config = dict(
    n_layer=20,
    d_model=192,
    n_head=2,
    n_kv_head=2,
    head_dim=96,
    d_mlp=768,
    vocab_size=2048,
    activation='gelu',
    norm='layernorm',
    norm_place='pre',
    norm_eps=1e-06,
    positions='rope',
    rope_base=10000.0,
    rope_fraction=0.25,
    qk_norm=False,
    attn_scale=0.102,
    bias='all',
    tie_embeddings=True,
    parallel_block=True,
    init='normal',
    init_std_qkv=0.0314,
    init_std_o=0.0,
    init_std_up=0.0314,
    init_std_down=0.0,
    optimizer='adam_variant',
    lr=0.00135,
    beta1=0.9,
    weight_decay=0.21,
    lr_head=0.0106,
    grad_clip=2.0,
    warmup_steps=278,
    schedule='wsd',
    decay_fraction=0.654,
    decay_shape='linear',
    final_lr_fraction=0.1,
    batch_tokens=32768,
    seq_len=1024,
    doc_mask=True,
    train_tokens=164500000,
    steps=5021,
    dataset='wikipedia_en',
)
Each number is 500 + 40 x the weight over its row's rms, rounded and kept within 0 to 999. Layers, rows and columns count from 0. Numbers have three digits each. The size before them is the row's rms in percent of the matrix's.

# layer 5 MLP down (transposed), 768x192, rms 0.0321, rows 269-375, columns 64-127
007:442451490480504498508557555508403447479428458497562546461465480506503608478477482558509518497478516512475397560493472536512513477476503499509501485563436515513563462512450558468474503484524483
104:541543534522495512524481538484551472432533479513555422518500460502494469508561515530468512411524442448488442518570496522526495512503549501575540555549481533483511519466512472603506491525531572
076:527498484413498491469415517483563512544548480529518520480517566539531472421520620527458481500461512510480487484491531495449614476555513574507531494534571519459513558467446506508459504514521528
007:529428464456525502547521521428460516519499515479473471516518469455519525504487427531532533580569451456465453524508499514449509466529543484538359442501497539504512536513472511511515519487473529
007:557511485495580554447499537423461502484501444576449474462527480449561596508555483551496512525480495523460465495547440529516471529552451475516392425530476464432534559514462441470498522517427532
124:506520527550460493465492530433502499480492472509546456554433552514417458501525465541520501454584444488424487495545535471469473469517536525548580496513527536486502568450494519518521574543540560
009:473496547458438447535457504490485505484488574453525513501574489460516487518498536481530486499535421488437494550446458510571506436447527523439461526435560519546573564437533555512452561476569526
129:456464506477497546497464493479404475500585547433549521536555535463537448465535459499485518421525404439497495520518505542486537469499457513529437518418593443495499504520491553557524529554491540
007:494488476513523543464491552426495512448461526536412499472570429514515542476501553499466492501409508448445464474526485401590530494476517543568487574521518491509526564527446490496425526561476518
110:522545508481503482517554474532588468519537544535575434485412566514442503507448535505567531565444551556533498547520492540452518492480467487515471483442493555519464478513509457543472579432497495
165:517543528409520501491462527465529534504491442460455458475429497549580447484605462510501426480536486475516498493530558526511518490555501526558494514476541458523455490494552443464562487551542467
007:601422503473438445494524531442485552492440515513461478542533523379472547442535487495538463476511557507505462466548448536531424466509432454511483439470518471554475451478516524512420531484436518
008:517540545510561501506503519478574518498516434496576531499486490525505500448433512509483468536585513583531533510553540504453462583542524503444540535470448493518565455501476485462566418475527503
145:456490468467481497615540495476485553473493506494460475493459455535521483471568434535440447470451541555465495609505559500496499472458562530536440546511543481516435496524585538564491471555517506
116:467534477546561523455461501555528513566511511527500463524443476483475544548457512444451574535518519533510480373508517465560501459559547488492552542549465490496545569473489503508512441486507517
007:481461509574450482599530465496453466556476488498477500493447473506469496505492473456522468496522458459425446448506523539516454410480448517535520451514570483537518494452501533491486545479542504
090:429617462452472447518465537527494510488472450472477557490430492479484521534458583420567511509481531460473461486510536512442483492532489495540496502530503474478517496445488496428479460460541556
009:571466546516455555490453530517462521527485565529512482544495558479558447452490533537478482458522459468512447472533503498473508548500534488512532525483522431535501496483565505500453460527458513
130:512497516498529476436518485533566500515410544521446480449448538534472487546428489465522490442512513544409520525517464419476519490572438488556535499486524531499521486541533575513532527488542524
007:453513429533443462478477493566477501490482474528508509494569476508455567498509512450579555480431568541509452495475424522491531495499524471548499549484500514555550484527478485517494518525477486
115:509435547451543449445462496417509433546443512479552512474476513495530493530535535483554522519565527479454520495485466490566525529500422493541614481537509595541466464483499536494531507503571498
120:518444529514495528505480515492555407427459507462455512524499457597526437486524559535560536508509535532522501506490539424541538504470574522457466527570496461561514502455550559526502443509440474
110:543487485429478470547518437481503494505383481523485456500546559564479507560513487531519476460446545497479461427484493517512546482486502543551465526477519538520492495432500543523526537436548474
093:483459445612501435507500492527503478517489544494429534500500455508479453513428440523474475491472508522470500435528427461517471436524455557538533523487495489502546549617550563471490460512533547
008:479545518446563546430581530418430473464465450429541594513518435505533573459497468484503522491564537556517477564472495522552560546510507434525522517574468498489487546466409535467482509424524547
145:507445537521547450537489547499499463474524552491446520437429554539509430534501441461499569504588526478458479550545589483547502516510510494444425475517486492447446423454544516558445478453543472
113:457541530462561481512525536505535498500485522552529479516502506538548519499483479495525540521467512491512548530498453512549486461574510477490518546471472580479481493492427398479542535430542598
129:504465563530531528538522494509554465469526518500536551470492451577471523487525521536522447573498483500432463489421509453471520508451509531493530490480518542571500530492498494478493506421462508
151:494488467478528477490479483419513548534482564465513510499481498482532486534529506459512494494476475556549602426557431476541462427507509509528482467481483566467537534485465473472569489484558521
130:491408450558477566516537484463527511498528533476470472538549475539493560429474431524538484564452495543429432555468521510490445479457528503467494449496542488486467490490565576523465473470418415
009:475512444477555491531547488447517527466483559517594516451451481502501515462558458502526584487601466482546503565464547501396558549492517485519462546526533441493513383531498487460482443451503548
140:540532464508434517496463439507509519495526572481454476563541436544534431564433508480482539558538480494458538465555535413469474519552426520553493487535488456459428413510466545470515466508569507
124:479529490507527485478443515498519498476502544460543498555477561471502418447495483558543451466521436422472570485515538497527610457456574553490483482502444507455534533495525511493508495488491518
006:560487539431549463512488542498475534470471453483490509520535553538513540457443573526476452463548505543548494493541474438537555540462501429449472501494506457514452482482519459425457475505519482
145:447546487547587434461478546442517474492500499488559471497480568533485468430470468551498616519488522506522475501537464482453494516515433507540428567417487513546562469507470497502517529473496515
006:540472453467509472506520506456488461446453472524518554518483520446546510455473472503513521546510495436483440522556487534488444544600430525523467473514434532494518372524482500489480485516474488
115:507474525481472557453548521453509467440506486490513485441446520435504466478532483480520482551519522504400520456532544412486477492494455559462482499489468455560473427451523447486429534546579433
131:449487468578607471587531518511487459563497444509439441486452460500469469468523454491522510535569515464469502428569482471499519500505457517567478472515429411523475517463550557598539484512514466
155:426561551526495532462461609457500523471564446505596488446475527502498506532523570520432471437600520467466473491527526464514511513485500524488505489505484552388473552480473534452532461515477394
007:518439521473488503373447526470477541460393488507464410571580517448468472503482557556491444533459532533472451439514454418501496473483502452504496473509454492532434563510493526473497533511492503
007:498455498509519515502532486395439498476431494467463498532535486499485529462535517406442522536503568525543516561514437511461538549526487512496506522489472490521524444440485475435455543440482588
007:457537381487569468568499538543502481491551478486481452490452588535552542590515528522507522496526517490527482542498463502489542523454562478514452563466456485519519503500498449474523505505537436
131:448543513498525537498499382502502521497502571509525516500516542491470474496468473539521399528481463511486421545552527484479575523563479491534526427484583425504404518488499507542470546556462560
132:524479473522508552535424548477571477438520487557540507474489582486508472417505488580546503480518472517505568518469515472452523557512432465582563518520534453523469488489442481521476472484497523
082:424481466508431455508448523516494602479437450510501489515514577482533500562503472482487630579477466492451456513535505475524447521580494569441472553481480480478478381521508481508513534542488451
144:540465445506489515486533434491500538524518460495429581467481549489505504502445536471461498485520524514418499471486529469530437501491473530431470596526477510492543420508478539473496525478506422
007:532488487455433503557498526408443465483474524457444545473489528438483476479479456434494540478554512473495476509497534520510520523494420514514470517510534465554475409439497517477404527482446513
007:504484572576530538477474562542584526465526518510503545547559467493573526508523519548496464433500416486481532409511455536463536510502566567513516473498452488471493500463502452499515453518538573
130:502527440421452499516464449425518523503509467495450529501502515533551490534400537480476495526452496518561495510519510438531489492459500472581475505519479494511482495577476511459530520444535512
008:495487541527535552509480483517530536482510531451509508494589442506513552574543552514556539444578441492545497481437484509514545480442547509507429500519546511475460542436581527436494488513571534
008:427482447476518442546503525545508429491532517469473513546563531528541516422514505483482510579486483486533517551512422532512537530537498473420468416471476558463464448532543515520541525524488471
134:514439529463546537492482528541418431472461462462546531476559474491505526519509493513574445505516502443473499441501487464383489478496523527490495460484526545498417528578526490505508603474516508
097:491496441545478527537502547488461447555489532471485460497474425526489467503589484488510472508474464529498467480470519450533502461538505447532526433483530445458551556537506501473457559458519622
141:464537480542531541488511509515533539471463521485461470479525563580410478503493497504507466576478521493443450509515547492500498498546533516470518458505512497555505466475534495561478552479453500
009:539525508456554488456532501397496501507525506555495562454465419491461546462517476473460519479530566561499509577493548505573476455515488435504521571521520524533544525514394465503472493463431520
117:457513552511582559563466460509511494559469491497489488492452531508545464465544478468537547470598489546416478509587515531444469523520516524485539475509470461471470414513526532520483473454527478
170:449528506489408507520525480495473560525510476430470500534504491496486567489414443541488490579445428553580493473487474599476441552509455523500432514461455517481519484558478412476528500540512500
007:392547488560437553489516458443515476545524477501475541416528552546472505511487485459435454532475463518514561561459536554517530547524470542508495508520453405543509552490428508508540548486505516
108:540553454559488521488569557529549448479503461536519471477491490520523521513472544540518490455521441591536464563480485559437525448496435503451466546540518525478528480426575475418502450501466496
012:480475428514521490490483483555506470511477452453556474532436463627485443484455482447484545557476474546528508492495522463440435578560519517479470535504489508480474480528477435510531540519456484
126:523445514426554476477562523458468485605504517519496445550459494501516476427548527502485461560478574503470475492524522495535477511629529470535427460451475421551569426499509473531567494524535467
111:422520528498440489494497509614495516419538453458467510553460496484523467516516583450502459508541573477467546538507428492489535486515510515473521484520539520436485524461496480500464533421512530
104:447449477525484532528526524531449545514536553528499520458569491466531553488462486505432563487507588455486510472497487526473461493424557515459535467526411446426476477500453556427532441522443466
137:548575480541490588480514520505505468549490591460479461458558505482522527527439517546533588480518492488493508522560475476541463501504512516482616519490557473507509560464508505410525495466472464
099:568493477463400500470480538486495467498495458492481494569483507452529519482506453466494456484470491504467526487476480474548515560502568529525447541546515509534456507569506523413497425403453535
132:547426476517497442463470601484478520474507491456495471524556497447449579529519562479530489463470397444523490549531588499482469467450523516540562485527563453488449461510514465458510559556462512
132:489469510508514583587522560416541531481500492475531452463493459596540489507523482500560455517504515499468470459514499473488489552520515432461528474517456502460546567545457421565522474375453529
136:490491528556478516517429414462592493467456555491562502502465504451532484515493481523523479387506532551478511521515506517531496495572560570464494537527528487524478497468485446487541565482487504
127:546441512508413540503497444455477477520493516482492539522557459474592519442549490551498452540490492473534482500511447536433477528496461488523602468477495472512510512441509540438523435514469557
109:561551498542475451463404446501518490450483476488468509499463491473460424550523526529446471485443526504446517510483488456484526497461466487512489591462543476503454535478508502499542479569449495
008:450453471539477526572564518496512468512519518485510511473478479481475521484542496447554485497593510549530472491479544552497491478562483531500480461469499507516475386503476526472539455438554541
007:546443474529546521527529542468460494443524492566499542443515448471468591485535468498576554474609449449500452542490511520466471466520512450570425530489482471544581457516475532495474479520476519
127:516514431495501511476514504504467557489450494583437558401517525473474481543534524496481536510495492536532542488549486467456495532407552451434530500496452456492573499485513502484549497507442492
118:426575482480498509497494483463519490467573460463461472563474484469467529570446483511500555546544476470448525564510522498467501502533492455461434442456504540449490525491575455480528541535590472
009:495475548543548556450470545490556495472493482528515494461532532501505502491575506536485423500552430575508512468463493543488512560445477479452545460459517439502535444499512492500506392463514533
009:513478494394546506506423507506468503565557518454512504501513518545452429508426511492559513519571467513575514512526515413497504514494503468466516523448554552465506422497555451467543533567452479
124:534500387492520427481432544489487468494571511546543488504533529472427559548522591505554564549550469508619461500445507495517501504514449580527496477460494479441506506401551480493495542500505448
107:533547503552546463588516451567484489504511547460525543438458495470527599517514474510480551483554459575489514485505541451515512500524472555521492381525472539548477476504522514548461501518459579
084:509511512505552444499497499559515489420531558504471481487490441437512563519537501480546491521528453427478525451486450518541533539500474498540529471468562480541561544480511557542498521494551536
114:469460568529535501525460536506493494512490517495500488529369474494582499526491546423468433473513478479493483542539468506544512464587498512579546495515477503505486560442513466493467459464516536
106:538473510437497497542557462491549505519560442501472436531600557547492476534462556498514589541450483546507486541495484548488511431552490499485460474493559448522501507445564478459507528495512483
107:549523482490540496499460491532587433515471526490529523577405500480497580514565560436467558516514513524550493552584459543481559490491401458541467495482449541455446466471475515554483539543566563
130:428506463571520520556508459505456461481450572525497531481483489437470545500529502580491406476480492497500535482524484478519527540479405570561468469532495480528512506525480597476545435480537514
007:500479466450495543445425551488470470540475568492472434527508492485472461532577467556484534534484454450471465511425465525462507483456529470529421458472574475515441597561497482459482484476499510
124:535517508480402517453556486481506502485502495535475483445497537476479449482547494491508505503474475470447541487448561460469520503492474534495549518529565478456433513445494533437528487519468467
100:511505444471531502500500511445610451455511405528566594449505496531442465535426411497462528528514452471492465531452512508539570539532535455489528486510500532455476537503532460480510498496557468
117:486464549528454479510543514546559500529466502533486474557594465482420507450465509482507517532476566514463486503448522530463496477470511465462479460487459467474537481430520482568506542527552479
007:486512495428539534531463499520513515468475546527497491492570538547525496497539516495504551509531377490508527518430428505498547556418531477468501459473536520443537429502568530497491514495459492
007:540524523536565479436496551482493502529436472545488499524492464532506613451484550459449444533504519535477466480487444456486514509481507491480607457519494444560455518450429509491510540451502482
067:492451499522602536538509509539540531452500502460521513462545503550476544526565514494444534502539465524438493547511483510510533512465420507525452524460520463456520482487543497499545500505551566
134:464484540468453497539509461536479565541435440547496470474533407514510478549521506546523420509371530489487484553475558489437530477517553478466476496430593494530576529471525572502481489488525505
106:535499560509465475529520439514494496461588583538452566487483593527508464499616495498456505510522505534479558510484483398504506481528448512460558476508540533490430452484471516490515470419592495
083:486512514523514458500503503472566475528527499546482530488531497494489465506512461490508520478458450518434445497483521478521498479568432500493487499517508500586465499511501533553516568371568502
134:532485464447525495587553506559493479563520488487548446524491544539523509383554520496448445525490512512458480487491490470475471482471465540510487469465498450571451550497514523565491430457472474
145:507502503511453536523463421470477501524500570493404516551565437443543530416465495456473507585522535502471469464517463499471451556547435483467473489515506426521495446535544471461447534525512551
162:571491504480410457512475509587539463496536516488540516522561451487574517510551503548484474501525508429486573483518486510430515411502400513557528575500476542480440550481508428500454518491487506
007:453535499479558472531474558426494526531509511459528524477455527512518583474446519598502509475368457404504395526493460466492512533503529474542528530528481472523505470471438490515485476546541428
126:511583496495415490416477502554572508486471508457449470497482522492484470518415457498483498454582480460508483443516529482457554517462514486496529504498533468450467603518465518444548579513507523
008:485470539510539508543490514544512502477481462504446528508541531548560496457462559516477491502435434412522509466548523391527509531469446563485489500538484504416455402515534474543505504549538458
096:508498545470533526529472460432488445474520441467506542471509513546442527545503474460515462554566441476433444480576512548539429517441458481472458482521515604471504590447558498498513546471547532
115:490566510496470573421399524509512518493485482492500530538438420471513434567548529482474505482527426525455469499503565497532525536542523476478454497567463514441547527520492610503452497504536518
008:573501561443428462524466476510458459520534528443546512572478519505414414452532482495517549441480559509544544544466521486444442515495505483464509473438565488534439446437565492501493461505504498
090:446447512506517443486506561489493492472516533569498450479534564439488478559392479512491517553481573523503485493487506492553471504554561474526541521536446514485481526508556518513480586535463515
104:488485493414529493395490466419492441437509515422492431575510550572480485499515508495588569518520421423523487587545517474594531504485482463535494492502551555510459494412493495458450552489509507
086:483438491479601508516503548484550471482564438507499534538491529531515457524502535492479472469465514429413530591477481432438526470530505431514510498477507538408474493470528510414517450443553509
127:454558574540491505441477441529617444513463596514478580522516511479472478459417485442531505433473526510569483515513530485501521514427440500485493479544453562528553513536506493449494501536500490
109:612474513533506456521472472486526504492498505456534592593469474426499560521517546436475548491546501494567602503554473455538435547471513538474518453535485510498503497492463548520516506555568489
# layer 5 MLP up, 768x192, rms 0.0539, rows 270-376, columns 64-127
105:569486499511528512522586461474497548550426538530528568474510534489494536516465498473479548582479531516482511526490520519535418441478502517468468525427500465526424427440470493474482438504486442
089:455489551567483513502517487482457496460522568501485499549472462501510526544483417454483417477518522546600523486443501543514442520468499494529486541469489549514448482508487488469529444502489504
014:406482435583483504468560450486523511489469470465510521471487529519488491559489528450502550480473583509511452513546528512566522494540524510494497521538579411468506573545509539519529521505536493
018:473434458493489486502553366524529475514464425488441517516439443507430521554506529448493492551525495536474422560467468394540566518555491494493374560487505523517458542472490470477558508477522500
110:502418471475487501512543436453447524516498486465454534501579509465517576492463532449441521597448470498562531515486442555511493503463489507416475511484484475487423445455541468494493454464442501
018:455498524545473500441513501596501491452512488438521465464473552515479480430426491477469552458542561461501524459493554529480542561489481494501513474477460394501493441508551533507551449540478515
131:541519504527562502502531455492455526467508481566426476530529544552455539451491498479451473573406486477458476531563504493508452441486596503449552523518435459516527437494552508473491427537549494
015:469511464478504489496526527538475483575513543434520522478508515537515519507522538505527506483555475592494494457390461517406498550526534488486501489500552490463508488488528504539531467452545486
118:448522488445507583480526507483432492460523479489425513510538534465480515458563430485498454470489474486459462474498514528441482520507475419454555490519430495451557514503498497439519476518489433
139:434511509546439493512517522546402470566514503494462514491511492500542484488514473546510438493477572488528428497519449540507547503446480588494455498523506501506452461513509467489548456510490438
015:459498502525471554503511369536516481510525439491475454474488509574521469513455510503548517429490465428485505557528520562538530608463529511550453516572423474507506521548492520481547515506548516
018:533497548452522446525490527481573532475503551549476482545446502502445565502587491472446479505433534507485536562387532512574494516542451551531493494465505613472531557502523561475484530492504497
136:467469560478481455494497491523411594496516556454483516502521517516557527481562456501502526485511531498517452518449478542479510495458539464460492480524517488479512532461517476515533442473488469
109:536479486462495465536617489512547509450495529434492605435506446431538474485436471455524428487501446541492467556519488504531469511464492485481502509425491473498498466573535491455526534550511541
013:350536460487512543415555432544497542460454549397548521535512534488546446506488462517433497488513516502539481450509515501455616577455509500484541494532568493520524498529531542501541455501526485
115:444542526577498511473532500498540518556494534523453554546493519469550520508400411441512541500470543454529612479526454485491454454485523500442489479506497498496511509458457482503551510505450480
022:508481533473496478494505435479521432513503456461529539528518473513510521522566471507464498487537502519482534495498439483505502466508467527522466477495460514503573463430462502474516485535504512
120:521504464519507578500556496521420571496494521532482486444585575532472515518540420487505472505497486366496511469476462508519522501419534554417507479510487495559455514455493421501504519444440462
013:479459529443574509517510510535521522522496522445510473527537525564530481542521511516501515518533480489448540503475537551454498552492528480518535475508474430479501520521508494516522498490513520
119:523530468536508558517571532461468538509538513567484522440514540461432553558486488557411516508509503509537544481462460546454511556478491482505443489539524504463454406565495533465494486443438429
131:424485493496466566487503483493492489496380518496457485514537563483460561445523547542540556593478525476530474448500469459478482414488525550478473528501447486452480473438523459502502459489435476
108:440475500509539497479439548464511508512498556465504523580536479452566555422417486488524537476467501501549536473485507555504513499527526498504467517466490552462483484516466489458536496502391525
109:507475461482547561480514515567482581545482531502487494467540540457479465517513528445446555502546474422483487499494533576436544479471551484464493468496519520442449560415461505513492482549455423
018:582520435591490470561415451454496497573515511512502450461482455528452491510476509505570545460424500471456499548549451419492459492475473482477470472433502439449469468476505443487495556509498506
125:506503521511545531515565535491488533512456551442466472523525556454461570496535472506530584533520565493483410468516430537470526456490490526463545593550491478471469454490546469401422484452489440
116:496466460506497564506515488465499569504490494418493452483514553487535522507533510435436531490512520453548477524485494502500529490463485507445578535471440482508513512510545500447473505561519421
124:483445466483466495482492493512485527449520466485483538489569542459495550531486568523526527535462504514601524560542477543541439468486504488381485537486520468547509490457555513432478544395493499
144:499553505490417444538545499472515468508510517540506566552487537435438523458568506483472533523481522519517526475509442509524467484511525506466457503515540514447486471504500588495543576498493522
134:495413498557518432521550534546474520534460540457518481486504479427556588520509467475524510497461471479529527493514469426469417478504551534404500441513516483523516513510548486486518534499489420
023:572528508502512459492442474531489474472502475528453479505554474505490506561510524457506536501490573625466452495570458444559440458500470495465418519494475498457456512502454475518499551534441463
134:453489475541446589552549487579464520576506469485475574492564430447526488462552473505521523473478488475508526479486523481493491478486505473465545539543465527452471512509493508394493494604550458
124:544423507490548508534489539511500488481425519499545543516485537499434501539501483456489570559506547444473433470543464523503436453553462549461531501504490484489416488461453471454462511466512454
013:561529536616488498464527438486528436469524425560464508460518503555518548480412528465499509482489513486490575567564466520520508497553472495508421537451429534557456577436510523525513524491475536
138:428525467478447489467586447492400526549497430490445505456571460486502473494495497523489520526462475484535563453508481507490477522520442448511418529449478508516510513498438500490562478511489503
013:486493461519496466508541463494543568550508453479441435527470486500439506552540468479443532478550522554431440538403485481537539518507474525495470473551580545544547464517487532493529482497559470
133:480412553508459529544509407527508524570480533438439544442488520466471484450448537540507487543533548455509436462464525471516446514480513552392451548533424507531506499487485456475504496551500475
135:481449483481454489555477459496534506536491447490558634464469524465514429491451526520459531566524501545594541512548448552508462507518501519469514514431475443499467475517527553506490506508529424
132:484495436517470551519457533500492535524501468492454448503539539513494493516539480490527524448467484464523541467529427489473480450467500547410495541481569506546519488465494485452466487516490381
015:536516571504527516539490451476508487500552444565473475464431517529496509516489489528529485514466418412475528528448474533525483442491493482511408462518413504522510452459511472478473522530478505
016:562454417512481483498496352429508468410515471486507437447510455505472488568457513440508544461499486494446473513559446427500525515503482506532455499442480431489499534483567484462528480521480506
014:615454546449468516443497593514489503527472524477496531537524498503504489484517505397448512492558592592514493492540503487524455489591525473523550566537552558523524524469517494518531509486491463
121:511437520439450462575513534497452443597519488485499458501478479516526523504492516467475481484534517493564605473475401502496459548445502506447467537491488516507562503472446492553529481501505441
129:527527538501537568522494449498502443503442502465522490497544566455532568562456517459462495522514480541468576532455454459471470489464474497508494500436495499472519480489461543473450498576492368
097:528465460453517492557552512494497442522552581470509586535539412464591564445431553446518469531423547424455588456546542458492488432410510501501507406491500548542479553491463469508499455386505486
133:488550467527474531527486528496541511519415547510436564490503574502533495491437508454496552491527503456566507448474536553516521474549498539382526579513482476453510455542510530427446538539515478
017:437512460629504468523528544487469486479546449466488502436584521512553442532478498490500536451546554546501492486578455451507452528495483510497477481574452423509502508480466547547533494516524469
014:449496529416445502469599459574519414435540424474505467560431513527467533506526512514471486497568486498494493535483523479570513426517510471510486480398575487476495475503522557457563528512465530
128:522512426514432490483508493499556547486453534518529456528508553484536564548506447508510561483473490518541575467479470477502467548486474516524523493531476483524500483523507593487479490483521454
017:569508457504509487457484480615502432459514440460505479477445515545524510460429515451503501502428504460457541486578520501439543471524519498499476485431483430479469545503529480520555540491395529
020:514529421606491496474499457484493488477474467551494516413564517516469482514471473496500498462478530482537495519558544565508509500498498499508581523453550395508481535510517474496437492433516507
122:508522457495522465531537486493404465440506539442455503520565551459438530480480504553506476494441463477521492507486468506539430505415528520448447560495481520508542471506556450498513497467487468
113:466451554532526518546528509549490522525501528491477570505533529495474496547453455542499504534496501477502502495467476520407490553507498494462549483523451529437467490412512528531611491552471464
117:541500554422500438546565477492410483537479516442529504480455445497598467469471509531411509494460525485491511512437495539514485468488495487468507560478462442527466458465502518461498464584503437
017:494498533503491488512445563478527498528509587524468465450487488541508495527556567512547485485524459512481556489462475433452461581456486498443482494511508482418470456492521513551522547499546498
128:523506460561471520512544581526500562500527538496465442569554506496474504566619491501534500515453468450535436506516456565447575466445538526452527493515487518525497474477510500549554516512457521
151:442491493555521545529520420498468498463468496453512444480549592539493504517528459518509514496477531461478496484513491514535488505506468547499441578462484502458579482434475530499530438537467458
017:566517552479508452545474623484492530492524561539563552521544488478467465493583523524570495489468573523542539485504542457477485516517514487519551493503577508453522572513502490524453503519523475
112:495456522503542514492499468436516503504410535490501534527462483518429493359418398487467531573472570477467525485458470526616489504438532454515533594459490500495470476543521496501516534499523483
026:458532616546574487493488478403544528425523497544470512529533514426541483519549512482455527524575515488457513503452530489485482415453505482493509473516615523540531468450519555507511517446484440
126:529513486554465467545532512576482527500500513451465492558510508471527454534519530597463538471516497432467534516553484466452473470508542501484596468506509508472541490419525484393502491522574456
127:524541445492457506536516474516519557450474456491487546459516520518489505455474507471429511593506486463539514464569451452439467471443572481494490539544490432494590467513551509438476511503515588
103:484462489525480512531561466562518565506503532465492520471551527458502522490491490508433563525475557445492484512511390520478438464419551477435528507494464473464476459475473527461500434562434464
130:507471452500403575487471542519480502506432552496456469485534486482510552447458483526505531501468472507509516415491474509498447495440552501475460508502545479462443529532524482448495527425454420
116:463545472514535496508515517497519593485507503484502567518516539539492515514502452410511618494481484455579542451504505463513476423521518505431524542503499504439494533485539518494449480504534521
117:450552494523543552486532472497482517425480530471459611522419489467539469431538496524580535463496498499481491462554465502523521476504490460514554516522519480469532527517462512516540564521503482
125:544510490498395531528532565533551460469486450535472600516546508444460492499538506461506510514429488513574454467551425552439484441448620523468533502527473504505517494488538554436577525500481503
123:516433454424513496529513471485450566508467511449454576512566448428460555365446527473515529531516456478461485509485486544483466455467592466455511485442512546470513490452498552468452529461454507
119:517515496504448558550536454497521528490477518447455559492536533449561560524538513526447498545492487458567473449534415539430389465446486514455563526465463474456506469443537502450517482474471506
113:450488472448540464535552489540453524513445488461477460482549507498543590457484420554461533480522504438515480438503457494430483516410546513542572482472495502503532520505495475477498437393415422
015:501555517503511441576418569544492508460497575460516523474549551503499443483519458534560539484455564501580508534491566500507467588474567501501569486511582473437501551531513489489442520548487441
014:567527468435491510430522456486524477485488451423482496539488500509489489526514543465559534513506536579450471506490543439525521530504503527524410547537509519451491567519519505511613537544499494
128:490530450479511522499556480551470532497438469496449538459514556422515515508478454519494531495465511522565452480506482561487465478443510489458524462440449485507547469555476510417551479500427487
116:473451521492470468588506493561569463547470535510506515483485476468545514430542457383521500533534564467469535440527469508485493482447452567502460476479464449504476482418498556503516417556451496
019:591619502361438501537556498523490488546494529500496551568438451527479525527543522450496481506431514512520489580502528417577509495532497484571429554401465576470521493477482499478505507521480484
021:505491536606536491479482445481492520462507511478478529463561570517590487510465496473509490498499522452489540450478481582519503491501524504514580506513416556555512502442475565520539484476491491
125:549504514538502514497507450476489547457478521472450500472466548504569519479462408482491465534450482522538516445537467437416435474448529463518469508500526442554548505431496524448521447483482454
118:474527497503477506484548582567489478459448543416521453522568522464555521451535515527489518481429437398488493552530464549517455456449507459450522573501505493512492526448465464451569462517542431
111:453471502516473527482506566485496575531477484489470481530562528517470464540467477506450426560465581455509437482480518554508526506455573543459509520535503483558461521495506464522471517484395463
127:596548461541437439521553509571521534516488473515447522485499534505496518548451433536396577522507429501555487503529492523450431459458540471466566550508484478497536475487560528483472536473468484
098:474535519491510505505459574524458502512446592523490525435424450459579576454506454477470494499530592476465472440463506518497478506497522477550503518475463531488499490471478553526521504528546540
116:505516504512485515493556594446493501502426571496503461465466534532517432533448439461469463458473477485531484481562498502484412485425462511486514512499467542549549502466457438469503493437455448
129:481520515529539593520518553591485584504440500485431564402569535455499512490455477502476549523534493421462488478509562534548479503481477524418478488408460500510434481448535431488535464507457391
017:618526516505484476619517489574455488603467519528572557488481491544512562533460510502491554511493495501569491556611482515573472437559534528486493496505549471451543501466485458525489525512512507
123:450505574483558511554494487526394485521488451477497512469445500505519519489509473539520423520501532463444548501499443471552450492466466439477538480459520511412496496526488444459528435533492495
115:428491537546452486519489524585498542438419513519478454501517463519555552518541460493515512526535568488510502457493504495532458457435480538540447489513485475587526442473485517470501498542464524
121:561478466464451433504510523487395573496476487483428522516511532498531449517511456500511475488461446556500540476458507493588482457485551478529503488459536443519477483457531575450498508433479507
014:558495465459498493527538517567474470473467491498493481478491473504488487551430527448473473545443556490511470494541509511507507451513452475507469571531423415526406589503447486510492458534475519
013:590528555432526535564486483445495495491540509582518441547440519477473471584521463492532512505474475407514565554520485553547525550458495458512481525568455587559542406500534507467511458509567522
079:495526480503399479563501467449459513566494528517469482557486526450467517490451503527499462536493492518572499418494452462502495565479572533477584497523525493486529543483376494520509488509427423
115:452418510475492544524492546539459511477479539507429488442527501586543524546504451434459432483469538486500557520533452462449503534504518547434483543487531465511538515491502529522549464535498529
118:516469458466501529529532535562553487556524507446496522548529443392559570480474456457483535509497536493541497461479494562471494479416469527493498498459497499481488478483487539546438492574427489
090:496490479436509505480490477509455463505533511504446472490461477540515511572525485479468483457504525476570563508442485517471455521481548484433531499469504500444557509488479527450505525633477539
124:492502475490513510456536503530483463493478538502520463447568450406533519469504571491522561501436497447484524510447503506568437467513528505459463568555520521524485509590509498424478510453513492
131:454481499542429545506517464559467488546509503420455554492526508447584489495459484578450496516495509471528492493573445530447457421524509499494511574486451472492484479479514479449482509547504448
143:502393456477426507544490459525460529567459532452478575489497498445575516489423466541495512506491534514533457487520435500512440563445468492458478457469481482503507466536482451490459497542444455
016:629439519523470527400455455482487466558508498552494511536520552485453479527495495452483479471579522537511526507439447532523481537505506524497495513441472606489563506489523491484526464488507474
115:488581495493477517540487513518456535483483494461553475476505523485535497459604417533512526557457530427480493434464443537546514476526540423495536515438504540462471527531440510458528464440483504
013:478553468526522501499503533489486516429509464447448476506510528464516538455489457514456434491561520530515557520443468595462514451529504450514480488489569475516470551504546519524465468491520484
094:497532448514456442461497503605521529436526554504489490513537531508560449533512476532514516465463503477500491499471462451521544447487470474508499500510518415528498436565453498455525524544478551
115:463510487488572473535565520541489502500500465440495517455510471451523562459477480541547521442444577462486463498507440486531460423459471501467464550420480514545548484519532426479551439509485504
021:487493525572539482493515403520518515481526436475495520507539514509540508525418494541464497463550459474496486551529485489566494476499426572520504494540399479541519549480493572486503485487472525
106:551450444482514516518512450523480576518550526469499480518481548494464541474546528478486490478532483483440466519493487493474518543479483448468534486498500477481516496484454441439496430477458516
102:491529504567420511580465506556535529474507473509482471450495467480556436461570476513469457528534580505465502414467476544526516516443468554495427516480485473535511460504469515573481443509466542
097:483509449539408414495465444513522540525470546457476505508469494486474545464543413520452516532528508550655431449473458515540528568434507516491529552503502441528503517497507543499499523527457521
116:496477408505496492512538439563408525544551479489466459526539524529560500523561544515479544522493466489463538493502486460492471474503495473509503481454480503505586500448465448464516476444451464
111:533494485455485502547542514440451481502541523507474450374479536567466451435492496493473440515436480478499469479475530504505475532447459487509541545506491484562546499458466472515503494436451476
014:625478511468462459535402524492490526480529508546540470538521491502404473486458506505590535476465582467493512538481505461541471507488463523511476446466474454436532494511473506492478537593500507